{"n_kv_head": 4, "head_dim": 128, "vocab_size": 512, "activation": "tanh_gelu", "norm_eps": 1e-05, "qk_norm": false, "init": "trunc", "init_std_qkv": 0.0266, "init_std_up": 0.0266, "beta1": 0.93, "lr_head": 0.0129, "decay_fraction": 0.276, "batch_tokens": 262144, "seq_len": 256, "steps": 3926}
Each number is 50 + 12 x the weight over the matrix's rms, rounded and kept within 0 to 99. Layers, rows and columns count from 0.

# q: layer 5 attention query, 512x256, rms 0.0832, rows 192-244, columns 64-127
# k: layer 5 attention key, 512x256, rms 0.0811, rows 192-243, columns 64-127
q192:47 51 53 55 48 55 55 39 54 53 53 68 41 47 55 53 41 34 48 47 40 44 37 33 51 56 57 41 46 54 35 46 56 40 49 40 45 49 65 51 50 62 74 37 48 53 42 57 45 54 62 47 37 32 49 43 49 72 44 61 43 50 56 32
k192:65 75 42 61 31 44 32 39 48 46 56 60 53 54 61 58 45 46 51 45 47 51 39 64 52 55 47 42 35 49 50 54 61 49 48 63 46 36 63 49 44 55 58 51 58 41 42 54 51 53 48 47 43 28 35 49 44 46 47 48 35 44 57 45
q193:45 52 37 58 37 69 37 52 51 40 40 55 46 47 37 42 49 50 57 42 36 33 48 66 47 52 55 64 54 52 50 47 60 46 44 36 34 52 39 52 57 62 53 52 41 57 44 52 59 61 66 40 35 52 58 52 49 34 66 64 24 71 51 40
k193:57 59 45 55 37 51 40 47 51 56 57 51 49 52 60 62 52 42 45 35 71 57 42 57 33 60 48 39 56 36 52 47 56 65 74 37 61 48 62 47 59 38 49 42 70 37 51 70 64 43 46 35 54 32 42 55 46 50 41 65 48 43 46 44
q194:49 66 51 43 42 61 44 56 51 41 68 46 41 59 58 62 42 40 41 38 62 42 48 39 53 59 46 47 52 50 43 59 46 63 46 57 48 49 80 50 72 58 38 38 54 38 61 40 52 51 58 38 63 42 42 51 54 39 64 41 40 39 60 52
k194:44 49 66 53 58 60 35 44 54 60 59 53 51 47 42 60 50 46 61 53 61 55 52 55 39 36 47 56 51 44 41 56 52 48 60 45 55 37 68 41 54 58 43 47 43 51 67 49 53 51 46 63 63 51 48 46 42 59 46 53 61 71 58 59
q195:47 50 54 50 65 38 61 53 54 62 24 47 53 55 51 59 37 62 49 55 55 49 60 58 53 72 30 54 50 80 65 28 48 35 38 41 55 50 55 37 46 34 45 60 60 56 46 37 57 56 68 42 38 48 56 51 54 50 49 53 61 60 35 44
k195:58 72 64 54 64 52 60 29 55 58 40 59 48 60 54 38 39 75 45 44 53 47 60 47 55 49 38 52 61 66 47 62 40 60 48 50 54 60 50 57 44 47 49 45 57 38 45 53 49 30 45 54 48 41 42 36 42 57 43 61 47 52 49 41
q196:30 47 52 56 55 58 58 45 52 42 41 45 52 59 44 67 60 58 53 35 67 63 50 43 78 46 59 52 41 65 48 47 50 45 22 35 57 56 50 48 55 60 51 47 32 42 41 51 46 48 49 47 55 42 37 50 50 38 41 41 60 59 60 48
k196:45 36 59 45 37 63 53 61 40 46 46 54 48 63 60 49 46 39 46 69 64 65 46 43 53 33 51 50 39 46 46 60 72 40 51 43 46 52 44 49 54 46 50 67 40 51 61 40 49 49 42 47 59 44 44 72 45 43 47 45 30 51 45 49
q197:47 48 62 61 59 63 52 45 58 37 63 66 53 45 43 38 47 59 49 49 41 39 47 51 54 40 57 66 58 53 48 35 57 54 55 50 57 32 47 51 49 28 75 39 28 55 48 71 42 52 70 21 34 46 29 38 46 57 48 49 45 50 39 39
k197:58 40 53 55 54 53 55 55 45 40 51 60 55 43 54 46 63 49 65 31 61 48 45 36 73 51 48 55 50 55 50 44 59 50 51 45 54 54 39 46 34 63 50 37 38 42 69 50 53 65 62 59 47 35 46 45 39 51 52 36 58 61 42 35
q198:51 40 49 49 59 49 70 63 49 43 59 28 43 62 49 57 54 49 49 28 53 65 45 32 48 35 44 55 31 44 44 34 38 50 60 42 35 50 51 44 53 42 64 64 49 57 52 64 53 55 52 56 52 49 57 49 51 45 52 49 65 57 47 56
k198:52 62 52 44 31 54 42 59 51 57 45 49 24 50 48 45 42 43 58 45 42 66 47 41 55 54 58 50 48 57 52 46 61 59 55 45 54 32 54 40 61 51 62 45 58 57 39 56 50 55 53 51 54 28 59 59 46 50 43 42 40 69 43 55
q199:57 63 44 41 62 47 52 40 49 45 66 37 56 48 54 36 43 48 45 28 69 60 53 50 61 50 42 49 50 51 56 44 58 53 46 54 39 62 57 52 66 50 53 52 36 52 50 45 50 48 58 59 58 40 54 55 36 54 50 42 53 66 60 57
k199:64 43 59 54 46 59 38 60 55 62 61 40 36 25 55 54 38 54 38 47 58 40 28 39 55 51 54 46 52 56 41 57 56 47 59 43 38 60 57 46 50 60 50 53 47 54 55 48 46 51 51 53 60 55 63 52 57 44 67 65 50 56 45 64
q200:49 29 46 54 46 62 45 40 50 47 63 46 36 72 52 48 53 63 60 36 58 62 52 55 41 58 52 52 53 50 60 47 36 66 51 48 49 58 52 49 56 36 57 37 47 61 39 63 56 59 40 33 61 35 55 52 62 53 64 51 58 49 38 60
k200:55 31 53 53 27 59 34 53 49 50 49 47 34 47 48 60 54 30 62 49 55 54 50 43 54 57 49 55 40 53 63 38 72 72 46 50 32 57 28 59 46 59 59 58 46 35 59 53 65 69 40 49 51 35 66 53 53 40 62 41 59 57 47 51
q201:51 39 59 51 49 69 65 56 59 53 57 43 48 54 41 48 41 41 52 54 49 56 66 52 44 42 46 61 57 57 50 60 52 58 50 46 49 57 58 55 44 53 54 31 30 39 52 55 31 51 35 59 71 37 53 61 38 59 50 45 46 49 52 64
k201:54 36 43 59 62 52 63 51 47 51 40 40 42 43 37 59 61 51 52 56 46 54 27 45 56 41 65 59 38 61 40 51 64 42 46 58 59 48 68 51 56 66 58 61 54 48 58 34 56 54 48 46 50 55 66 40 58 52 42 43 63 53 34 62
q202:43 46 68 56 58 53 42 47 56 46 39 46 40 48 70 62 47 49 47 47 46 41 47 55 53 33 37 46 52 52 47 47 49 63 73 62 47 59 50 53 42 48 47 48 60 65 49 51 49 47 44 28 56 45 41 52 58 34 49 47 51 52 39 42
k202:55 56 61 29 40 55 47 51 43 65 51 51 39 50 57 40 58 33 55 80 43 51 50 55 63 66 38 65 49 61 38 46 46 54 43 45 42 52 52 46 41 58 36 56 52 47 37 46 58 51 41 44 43 44 54 52 54 52 41 51 57 36 47 52
q203:77 53 56 44 49 55 60 53 46 34 59 54 53 52 46 62 62 43 63 44 49 64 45 57 48 56 49 45 36 59 61 57 37 44 59 36 72 55 60 50 38 60 63 53 48 44 39 49 53 56 45 44 63 41 38 65 41 58 51 33 49 38 57 59
k203:46 60 38 48 72 51 35 49 50 43 62 50 50 39 40 39 43 51 52 32 53 55 54 21 52 35 53 64 39 49 47 53 51 33 33 40 58 49 47 35 49 48 63 59 37 56 51 42 53 54 66 67 44 56 48 47 61 78 69 38 60 58 79 59
q204:67 49 35 51 51 49 62 67 60 41 39 44 62 57 52 58 58 57 39 48 51 48 53 64 45 55 38 64 57 46 48 56 66 52 51 39 38 43 35 48 50 47 31 50 61 46 51 47 38 56 46 43 53 78 55 51 41 51 53 42 55 46 59 45
k204:43 70 60 54 61 46 55 57 45 62 47 56 52 52 48 33 60 49 46 49 45 43 34 59 56 63 41 55 72 53 54 48 46 50 49 42 48 49 44 42 47 52 50 54 56 54 38 66 55 48 55 39 54 56 37 51 46 62 65 44 49 44 52 60
q205:23 64 57 52 49 50 66 39 45 49 44 69 60 61 44 56 53 54 54 46 53 59 53 50 49 48 48 35 65 46 32 51 37 34 54 37 63 48 47 48 47 36 59 48 51 54 46 43 56 53 60 45 52 24 54 57 62 46 35 51 59 34 36 35
k205:53 56 41 55 55 58 54 58 60 59 52 49 34 41 55 54 58 49 49 56 61 57 58 51 43 34 37 48 38 44 63 68 48 44 57 27 46 43 55 58 40 64 66 37 28 65 61 52 72 40 44 41 50 63 45 47 64 34 49 70 45 59 48 53
q206:51 69 55 53 50 49 30 43 57 52 60 50 35 51 47 55 33 60 51 60 54 33 49 46 40 67 54 52 38 74 52 44 25 62 48 43 50 35 76 64 48 54 28 55 59 43 51 45 65 63 48 64 30 51 63 53 27 38 34 70 54 60 60 41
k206:37 79 53 45 54 47 42 33 56 36 39 54 48 62 55 52 60 75 59 55 43 52 61 48 41 61 42 59 51 54 51 58 66 45 44 65 67 64 45 64 47 69 46 59 47 46 37 55 34 42 64 37 50 56 61 47 35 45 44 57 42 28 40 43
q207:63 62 34 49 72 54 52 51 58 50 61 68 45 57 57 45 53 55 46 30 67 61 40 43 56 52 59 68 54 42 52 57 61 47 27 38 50 59 49 54 58 73 54 46 41 66 58 44 47 34 29 46 53 45 26 52 43 51 56 54 56 50 75 55
k207:40 53 38 56 61 76 33 56 59 39 52 57 49 42 45 44 43 61 60 50 64 47 29 54 59 49 46 50 53 43 35 46 60 43 51 46 52 49 53 46 68 42 52 61 44 57 52 49 45 60 59 44 48 58 40 50 40 57 59 54 45 45 67 49
q208:61 56 53 28 52 22 37 38 53 45 56 58 52 62 46 22 54 55 65 47 56 55 50 67 58 44 42 51 52 69 72 32 33 50 50 49 61 42 40 50 48 62 68 59 61 54 30 43 40 61 58 53 47 50 46 48 34 59 49 58 69 55 62 65
k208:63 62 37 32 26 34 44 43 47 41 45 50 52 42 42 35 51 51 46 60 47 25 47 44 49 41 57 56 48 33 49 46 45 63 46 58 45 72 43 49 49 52 60 41 57 60 46 54 57 57 57 52 56 35 53 48 34 69 66 54 58 33 51 32
q209:47 53 44 51 55 53 43 48 62 62 43 46 37 59 67 42 35 44 59 59 56 44 40 53 42 53 35 50 28 40 50 46 65 49 61 48 35 34 48 44 54 43 60 52 62 57 60 36 58 45 59 61 68 52 50 34 44 42 47 58 60 50 67 45
k209:56 49 35 48 50 56 15 35 39 56 47 48 44 55 41 50 42 52 77 35 51 40 75 61 50 37 47 33 63 39 31 50 42 50 60 47 47 61 59 58 60 57 61 68 46 47 62 50 56 63 71 48 75 41 54 45 42 58 51 55 45 44 24 59
q210:60 35 50 64 63 53 40 48 44 53 47 39 53 56 41 34 47 58 41 50 32 41 44 38 49 60 43 36 41 42 45 34 48 50 54 62 51 39 53 50 56 51 45 65 56 54 38 44 50 47 69 49 59 47 45 60 42 62 43 59 40 35 32 43
k210:62 46 53 62 42 43 52 57 86 65 59 54 52 58 44 79 69 49 57 40 65 63 47 56 48 59 58 51 40 53 52 53 61 53 48 62 38 46 54 37 40 36 47 58 56 63 50 41 47 46 52 45 52 37 35 56 40 51 61 52 64 46 49 53
q211:64 54 40 58 57 43 46 46 33 33 36 61 53 59 47 47 60 56 47 58 53 37 38 47 47 50 38 38 63 49 58 62 34 58 53 43 54 45 46 54 47 58 41 58 56 57 68 45 60 41 42 61 44 35 37 38 47 41 42 56 52 40 53 50
k211:42 39 51 58 53 46 56 50 30 54 32 39 54 49 44 35 51 58 55 50 52 37 68 48 45 50 39 48 51 39 65 48 53 47 57 39 55 59 56 63 62 45 45 56 36 46 48 61 43 31 68 48 41 68 47 50 43 49 44 56 56 33 68 39
q212:53 49 48 37 46 50 53 54 51 44 54 54 54 58 55 52 49 57 62 67 50 62 45 56 53 38 63 51 57 60 57 34 59 47 46 44 47 41 38 58 54 57 40 53 35 48 54 50 54 57 47 65 52 45 51 46 25 53 41 56 73 60 24 40
k212:57 62 40 39 69 62 27 60 58 46 55 57 59 48 61 43 42 61 56 38 52 49 39 50 64 64 62 40 47 39 55 65 47 52 54 48 49 56 51 50 51 41 41 49 52 56 65 40 49 44 54 31 64 38 47 59 51 56 58 62 42 51 30 31
q213:52 52 48 57 41 46 48 38 44 50 49 58 45 62 43 61 41 47 57 32 44 52 40 65 59 62 34 50 48 50 41 46 52 41 50 53 70 40 39 32 36 41 32 42 57 45 40 51 52 63 38 60 59 49 50 63 42 46 66 51 41 52 51 46
k213:45 59 34 34 49 54 35 66 55 42 62 52 50 46 43 45 57 52 43 51 53 50 47 59 47 57 48 45 44 64 57 59 50 43 54 30 50 46 50 64 46 40 47 50 51 45 49 43 46 46 34 48 59 54 40 48 55 71 51 55 64 51 41 68
q214:42 57 40 40 58 46 48 45 54 33 49 54 43 52 47 47 48 42 47 47 50 51 55 45 50 52 51 42 46 51 54 56 41 41 51 64 55 36 57 52 37 63 57 44 43 45 52 45 49 64 57 32 51 45 56 43 44 43 53 44 53 45 51 50
k214:46 47 44 55 50 46 26 39 48 47 57 47 42 56 44 67 62 53 47 42 41 48 66 64 34 42 55 37 38 51 50 45 42 48 47 50 69 47 54 51 33 59 39 50 46 59 54 34 46 59 50 48 51 46 64 46 44 50 44 46 69 64 55 57
q215:51 67 35 52 65 61 42 67 53 47 53 60 63 61 62 37 43 56 55 38 37 52 42 46 49 56 53 33 61 55 61 43 48 52 35 54 55 42 44 54 59 48 44 48 45 36 52 58 40 56 49 62 47 35 55 61 47 53 58 58 45 49 47 49
k215:46 59 53 47 63 52 45 43 58 39 49 49 41 51 60 50 57 61 34 48 50 60 44 54 47 43 46 49 41 36 45 53 64 61 54 38 55 54 67 57 52 52 50 55 36 53 44 50 52 39 37 40 51 58 49 36 55 35 41 52 37 49 26 36
q216:44 53 48 52 60 45 39 38 32 50 41 63 50 57 57 42 42 46 55 78 37 41 52 55 60 62 56 56 54 72 55 52 27 38 52 47 49 38 46 54 33 56 44 79 69 54 41 43 52 43 54 58 33 60 38 39 53 51 56 47 52 42 45 55
k216:47 66 59 41 58 38 41 39 56 63 38 37 60 47 55 38 53 58 49 64 52 57 69 53 48 32 55 30 58 36 48 55 40 36 50 37 49 40 62 28 39 45 34 49 36 44 38 67 47 38 47 30 51 50 49 45 48 36 48 59 62 43 55 43
q217:50 39 52 33 42 72 53 47 65 46 59 44 37 46 52 39 46 47 53 61 49 66 38 37 40 41 53 42 40 49 57 33 59 55 49 41 59 60 53 32 51 55 68 44 55 50 48 47 60 67 52 47 49 38 55 58 49 37 51 45 47 61 64 54
k217:49 43 42 49 51 51 31 58 49 42 61 52 59 45 50 35 48 64 52 50 50 61 49 62 38 52 59 40 36 61 41 60 53 44 58 72 64 60 51 52 52 49 67 38 60 60 57 47 44 43 57 37 57 34 28 52 53 38 54 44 51 53 46 65
q218:50 53 51 62 55 34 44 56 47 57 44 48 54 55 66 40 49 25 46 51 63 52 47 38 42 43 41 62 51 53 53 37 59 49 59 51 38 39 72 55 61 58 54 37 41 42 51 56 49 44 50 53 65 46 48 49 60 45 59 51 45 33 54 38
k218:52 53 53 44 50 46 30 46 52 51 42 44 47 61 42 59 47 45 57 52 68 34 29 55 65 46 41 52 35 59 42 54 34 51 77 65 35 49 50 58 62 47 51 64 50 49 50 46 66 62 55 54 63 56 52 53 51 58 50 41 50 46 39 52
q219:59 37 53 58 63 54 76 66 45 35 34 47 63 24 38 42 54 56 33 74 39 49 49 45 50 51 40 40 48 46 44 50 47 34 55 36 40 50 51 40 53 25 49 71 49 50 32 41 45 38 65 50 37 46 45 38 42 50 70 51 48 43 63 62
k219:57 52 60 57 37 73 52 69 43 55 39 35 66 34 33 52 47 56 32 41 47 51 73 45 60 54 52 37 45 29 46 44 53 56 47 47 52 50 62 39 57 36 48 51 50 38 53 54 58 40 60 64 36 72 55 34 56 36 41 44 47 56 57 43
q220:27 42 53 54 52 35 40 45 55 56 59 59 43 45 70 41 52 48 59 48 40 55 27 50 73 35 47 46 36 57 53 38 41 50 73 46 40 61 39 57 33 50 50 42 50 49 54 47 32 51 63 59 39 56 55 53 35 56 72 50 51 60 47 51
k220:48 59 40 61 63 31 40 42 55 40 59 63 57 49 56 47 56 42 50 45 47 45 42 53 58 47 43 46 36 50 40 38 55 45 46 46 53 55 52 42 39 55 46 43 54 65 56 44 53 58 47 45 57 44 57 59 50 51 38 47 51 44 48 46
q221:48 46 38 46 37 58 53 47 38 67 76 34 43 59 45 69 62 43 41 43 48 28 53 35 60 58 63 49 53 47 53 51 63 46 37 58 42 48 59 37 61 48 66 46 35 49 35 36 50 47 40 59 62 51 49 52 42 49 49 40 47 62 42 44
k221:54 55 30 53 41 53 53 68 51 44 55 50 59 51 64 55 34 47 72 38 45 49 45 65 51 36 33 41 58 32 63 51 45 36 66 47 47 41 71 28 57 32 61 50 49 55 34 43 54 45 64 39 58 51 41 59 55 52 42 44 57 70 58 51
q222:70 52 49 53 50 54 42 44 45 47 45 51 53 46 59 41 37 58 44 45 48 55 43 44 44 43 53 56 46 68 37 44 55 54 57 29 36 61 63 63 52 52 40 39 44 43 45 53 51 41 39 68 67 64 47 41 57 58 57 44 58 47 65 54
k222:53 44 47 51 85 37 49 42 19 48 43 35 44 54 55 35 66 29 39 66 46 62 57 54 28 42 54 38 38 54 31 62 50 39 54 55 46 44 51 45 53 55 41 51 59 44 46 43 36 46 42 54 33 40 58 49 46 42 60 48 47 33 51 57
q223:49 50 42 41 47 61 54 47 38 53 49 48 62 37 68 34 51 36 39 56 54 62 65 53 54 53 53 45 51 53 67 56 45 50 48 33 41 37 57 53 41 50 43 49 48 68 49 44 61 57 56 48 62 55 70 45 60 45 54 47 42 45 52 45
k223:61 42 49 46 54 52 50 53 39 63 49 31 53 55 49 60 40 56 66 38 50 42 64 56 47 36 53 43 33 56 51 46 60 62 57 65 56 50 27 60 42 55 60 50 55 59 50 37 63 47 43 66 53 58 33 30 49 33 48 49 45 66 44 55
q224:47 43 53 66 52 58 54 63 72 41 44 55 33 37 31 44 61 50 54 40 51 44 39 48 48 61 40 40 32 42 39 61 71 67 51 55 54 62 49 42 46 41 47 50 40 62 48 49 53 45 39 61 48 34 48 50 35 39 57 63 60 53 56 44
k224:56 40 35 60 45 57 41 64 56 51 52 49 53 44 48 49 57 59 49 31 46 48 52 41 56 47 47 40 42 48 57 48 76 69 50 40 61 55 43 45 64 58 52 58 38 35 47 32 45 52 57 59 38 56 40 52 45 50 40 52 42 48 55 31
q225:52 58 50 57 49 54 60 58 40 45 47 38 71 43 56 52 51 45 52 77 40 51 56 39 40 52 39 56 48 67 70 64 42 42 61 39 27 40 55 33 38 55 40 65 56 60 42 35 45 53 45 28 40 48 66 38 73 41 60 48 62 52 35 52
k225:71 71 64 20 47 56 46 48 51 69 56 53 49 49 54 58 45 50 51 55 39 55 66 42 42 46 36 51 61 61 37 56 34 35 41 54 41 54 53 58 43 46 54 42 53 45 31 46 54 45 51 31 34 54 56 43 60 53 46 47 56 66 56 47
q226:55 40 57 53 35 37 60 57 47 59 50 38 62 50 52 53 52 54 40 53 38 41 42 57 50 47 55 47 62 48 37 53 52 52 59 32 46 57 45 60 53 57 39 46 47 40 50 63 46 46 61 52 44 71 55 36 62 37 59 45 39 49 42 50
k226:48 67 44 34 40 65 57 64 35 55 56 45 48 46 60 56 44 36 42 43 48 51 32 47 40 55 67 42 53 51 47 46 47 43 53 55 31 36 53 53 50 45 48 59 58 38 47 62 57 56 62 53 53 59 42 32 33 58 64 60 51 50 58 66
q227:37 54 60 64 40 50 46 55 50 49 66 41 61 57 28 57 47 50 47 57 37 30 50 46 38 47 38 46 47 58 48 60 46 57 46 49 70 54 52 65 42 53 49 50 42 37 44 47 36 51 36 51 60 52 49 42 35 51 50 49 49 54 51 68
k227:48 61 50 44 48 53 53 62 49 53 48 48 49 25 56 69 33 42 47 39 42 59 57 52 30 46 48 40 49 57 48 45 57 42 47 54 52 54 58 49 45 55 31 46 54 50 41 45 57 59 48 51 46 48 47 63 51 65 49 45 56 48 50 56
q228:53 42 65 58 53 66 50 53 53 51 47 35 48 38 58 42 44 57 52 53 55 49 48 46 55 51 58 50 52 49 40 42 52 45 48 38 38 57 47 63 43 37 30 39 53 37 54 51 52 59 50 61 52 47 39 37 40 38 51 52 30 48 62 62
k228:34 42 50 57 48 55 45 55 58 55 47 49 53 50 59 55 43 54 46 38 50 53 57 45 63 57 40 41 56 68 48 39 52 46 48 45 75 52 62 52 59 36 52 58 54 46 63 56 49 57 54 45 49 48 61 48 50 52 72 51 43 46 32 69
q229:64 51 59 48 50 47 51 56 39 54 44 60 53 59 51 58 62 40 49 63 48 31 52 50 63 59 33 65 48 58 51 41 55 58 35 54 32 50 55 62 53 27 42 57 52 46 62 42 48 49 62 50 33 52 52 40 49 44 56 53 67 61 39 55
k229:53 65 50 50 49 46 66 45 72 48 58 59 42 51 37 47 65 44 39 47 69 41 63 35 52 42 34 62 43 54 42 53 32 41 55 62 57 66 42 46 57 54 37 40 35 35 47 67 51 48 62 66 58 51 64 51 44 48 43 65 60 35 63 41
q230:32 48 48 54 66 48 60 48 48 63 29 41 56 51 53 49 46 51 54 54 35 29 43 44 52 51 46 46 50 68 38 46 58 48 50 49 54 53 40 67 57 46 49 53 50 47 41 41 44 56 64 59 51 57 57 42 53 57 32 67 54 48 31 60
k230:66 58 54 60 61 41 72 48 59 56 46 44 49 54 55 52 52 44 41 40 40 41 62 56 49 43 44 52 46 44 48 60 35 39 50 65 48 46 50 34 52 41 43 44 61 57 47 49 52 50 45 50 45 43 40 55 50 33 44 57 47 36 51 47
q231:44 43 55 49 41 37 50 44 55 49 44 38 47 68 53 51 48 56 52 53 53 33 50 45 36 55 51 47 65 48 59 42 56 39 42 50 51 68 63 54 67 57 58 35 38 36 54 62 49 53 57 57 51 64 50 50 68 52 56 57 27 44 36 48
k231:44 54 39 48 58 55 42 44 39 59 43 60 49 61 74 57 44 51 40 56 47 46 44 45 48 38 41 57 42 57 56 53 48 49 60 60 53 44 54 49 60 53 48 49 76 50 34 59 61 40 54 58 55 40 65 49 43 44 46 58 39 61 57 57
q232:47 79 48 72 41 31 47 51 49 38 59 60 59 53 32 48 32 46 64 54 53 39 47 58 60 42 58 56 36 45 44 60 58 54 39 47 55 53 34 46 71 58 38 57 41 35 64 39 46 34 46 53 48 53 45 64 53 58 54 44 48 52 54 55
k232:48 59 58 54 46 43 70 33 61 39 59 51 54 55 66 27 44 60 30 43 52 63 53 57 56 44 49 62 58 46 42 63 56 45 52 42 45 45 36 55 53 54 43 43 45 55 43 44 40 66 58 40 37 60 40 62 32 53 57 74 47 42 61 59
q233:43 48 49 62 38 55 58 43 48 51 58 54 35 46 48 35 40 50 64 46 52 25 46 62 53 57 45 58 42 45 61 48 48 51 55 37 46 61 47 40 64 49 62 59 56 55 51 51 42 34 56 41 53 41 45 48 47 33 42 51 51 53 64 55
k233:55 43 48 50 46 64 60 44 53 52 37 54 66 35 42 39 46 48 48 52 46 34 62 53 62 71 56 48 47 61 52 43 59 62 63 30 52 40 44 67 52 57 48 38 50 29 54 43 54 58 65 53 47 49 58 47 39 45 30 63 30 41 60 54
q234:37 33 55 50 59 56 59 38 46 47 45 44 38 60 48 40 38 53 52 51 59 67 51 61 51 48 62 41 65 47 45 47 53 34 55 43 42 41 52 35 49 51 57 37 52 45 49 65 34 53 61 60 42 34 47 51 44 49 57 35 49 44 51 59
k234:46 38 49 54 45 44 53 32 51 60 51 59 39 43 58 53 59 50 58 62 37 55 47 52 52 38 44 40 59 51 57 49 52 64 47 38 41 52 62 52 47 51 50 53 51 40 66 37 38 45 39 48 56 36 64 54 57 55 52 54 30 40 36 62
q235:57 54 49 46 33 52 58 45 42 55 48 50 30 63 57 50 33 61 50 56 45 47 48 43 50 44 36 37 58 59 40 63 24 60 55 53 45 40 49 09 39 62 42 64 59 33 44 44 45 54 46 62 48 46 57 60 59 40 70 42 39 70 60 51
k235:48 45 45 47 41 33 59 26 37 53 59 72 49 58 45 57 54 46 48 60 39 58 62 49 42 38 39 55 63 48 43 55 50 47 61 54 46 37 74 43 39 56 35 43 42 40 43 40 36 37 47 51 54 63 50 45 69 56 50 34 67 52 33 63
q236:43 44 51 57 60 31 60 29 47 38 53 46 44 60 47 56 57 50 40 63 46 44 51 57 46 32 51 67 54 51 46 51 38 51 53 42 40 54 37 63 47 50 50 54 42 58 46 55 55 34 44 44 46 39 46 40 33 46 27 48 73 54 55 39
k236:54 38 42 45 47 51 46 55 34 64 44 64 57 40 43 35 38 38 67 44 57 47 44 51 62 59 39 65 61 47 66 54 47 43 52 47 47 54 41 58 45 57 48 42 46 48 51 47 60 54 56 51 42 63 49 66 48 61 47 53 53 40 50 35
q237:69 37 56 38 52 52 45 55 36 57 53 50 54 38 40 45 45 40 27 51 55 28 45 47 41 58 41 62 49 36 55 47 52 56 86 55 50 41 43 49 64 52 54 45 42 53 43 49 49 46 48 65 64 51 61 32 30 50 54 62 45 33 34 56
k237:63 68 53 55 41 06 49 50 26 48 48 39 49 42 46 43 58 37 43 51 53 53 55 58 56 41 47 50 51 52 56 44 48 59 52 60 37 48 66 46 47 60 44 41 62 64 35 58 55 44 51 25 38 63 66 30 39 65 56 50 71 35 44 56
q238:47 54 58 64 52 27 29 56 38 45 58 47 39 64 50 47 50 64 42 55 41 46 54 51 54 49 47 55 46 48 54 46 41 59 44 48 49 45 67 57 32 49 34 51 53 51 50 47 64 44 63 42 39 43 41 58 56 50 55 56 65 48 50 55
k238:41 27 48 50 53 30 42 55 73 42 55 53 48 55 40 41 48 71 52 43 48 40 68 63 53 50 38 65 49 64 50 49 55 42 47 47 65 62 41 59 35 49 48 47 49 55 60 38 50 34 46 50 46 48 57 53 44 55 39 60 54 39 56 52
q239:42 56 68 50 54 61 45 60 59 62 42 42 52 44 50 59 49 45 48 59 60 39 42 43 57 44 55 55 39 69 66 51 51 42 41 49 50 53 50 49 59 54 46 47 36 50 50 67 59 42 48 45 53 64 60 51 42 51 46 51 39 44 58 60
k239:48 45 66 52 66 44 56 35 39 59 49 39 35 46 50 63 45 59 45 47 55 56 50 58 44 29 51 51 44 45 52 47 56 49 56 71 58 50 41 58 55 54 42 64 50 47 46 62 44 56 37 53 43 39 61 48 46 50 47 47 49 43 47 49
q240:58 45 47 47 39 46 30 50 49 50 55 59 57 44 53 65 46 49 49 54 50 66 46 56 60 41 29 40 48 45 52 40 32 52 59 63 58 55 56 52 35 59 63 42 64 61 44 54 59 58 49 56 58 43 48 52 58 51 67 55 36 48 42 44
k240:62 37 51 43 44 55 42 51 34 53 57 47 57 50 36 34 59 26 48 53 62 48 58 53 42 49 63 62 34 53 47 45 51 60 56 57 42 66 52 43 47 63 45 42 50 39 55 53 56 51 38 52 77 36 48 26 69 59 58 34 50 59 57 45
q241:48 48 52 65 46 40 24 46 45 48 51 51 44 31 54 60 51 46 53 58 54 42 43 42 46 63 48 46 55 47 52 66 58 63 58 58 62 41 63 51 55 52 57 37 61 51 44 53 45 41 52 37 45 59 53 39 44 53 42 43 33 41 39 55
k241:50 51 41 60 35 43 60 60 49 51 47 40 62 50 71 68 48 50 48 57 58 39 60 53 53 61 65 62 42 46 56 32 51 48 42 74 41 78 40 52 62 63 44 68 47 52 50 47 49 59 46 44 47 43 56 35 74 48 51 57 67 42 36 51
q242:46 55 34 47 41 56 60 55 40 40 42 57 72 48 60 50 53 47 48 51 52 45 37 51 54 44 51 32 57 53 59 53 50 52 43 37 58 39 59 64 70 38 39 59 52 47 61 44 56 71 62 41 41 57 42 54 71 48 53 55 45 53 46 48
k242:38 61 48 42 54 46 46 36 41 60 55 34 43 45 43 57 51 46 29 53 46 55 53 39 35 48 47 56 37 44 51 49 45 45 46 47 57 53 47 59 48 59 48 49 31 65 58 52 66 50 55 58 55 37 38 59 42 55 45 60 44 45 57 63
q243:47 44 51 70 60 50 41 64 51 49 38 46 36 68 40 61 61 52 42 41 46 53 47 40 55 56 35 61 49 45 42 48 40 43 34 52 40 55 54 44 41 48 48 50 53 60 57 38 44 42 43 48 40 68 48 63 40 53 51 37 74 43 47 60
k243:51 38 44 51 37 60 61 46 38 40 45 56 58 43 59 59 63 61 59 49 61 54 49 64 46 55 60 42 52 61 58 37 60 46 58 45 58 46 57 50 60 56 54 70 62 45 39 41 45 53 50 49 56 30 62 60 58 51 57 53 23 46 49 50
q244:63 53 52 43 53 51 53 55 48 57 62 54 54 71 63 46 49 43 76 52 43 39 55 48 61 52 68 54 68 41 34 53 47 29 61 64 48 57 43 52 66 63 64 37 39 61 54 66 63 59 42 47 46 45 66 55 55 50 47 53 57 48 34 48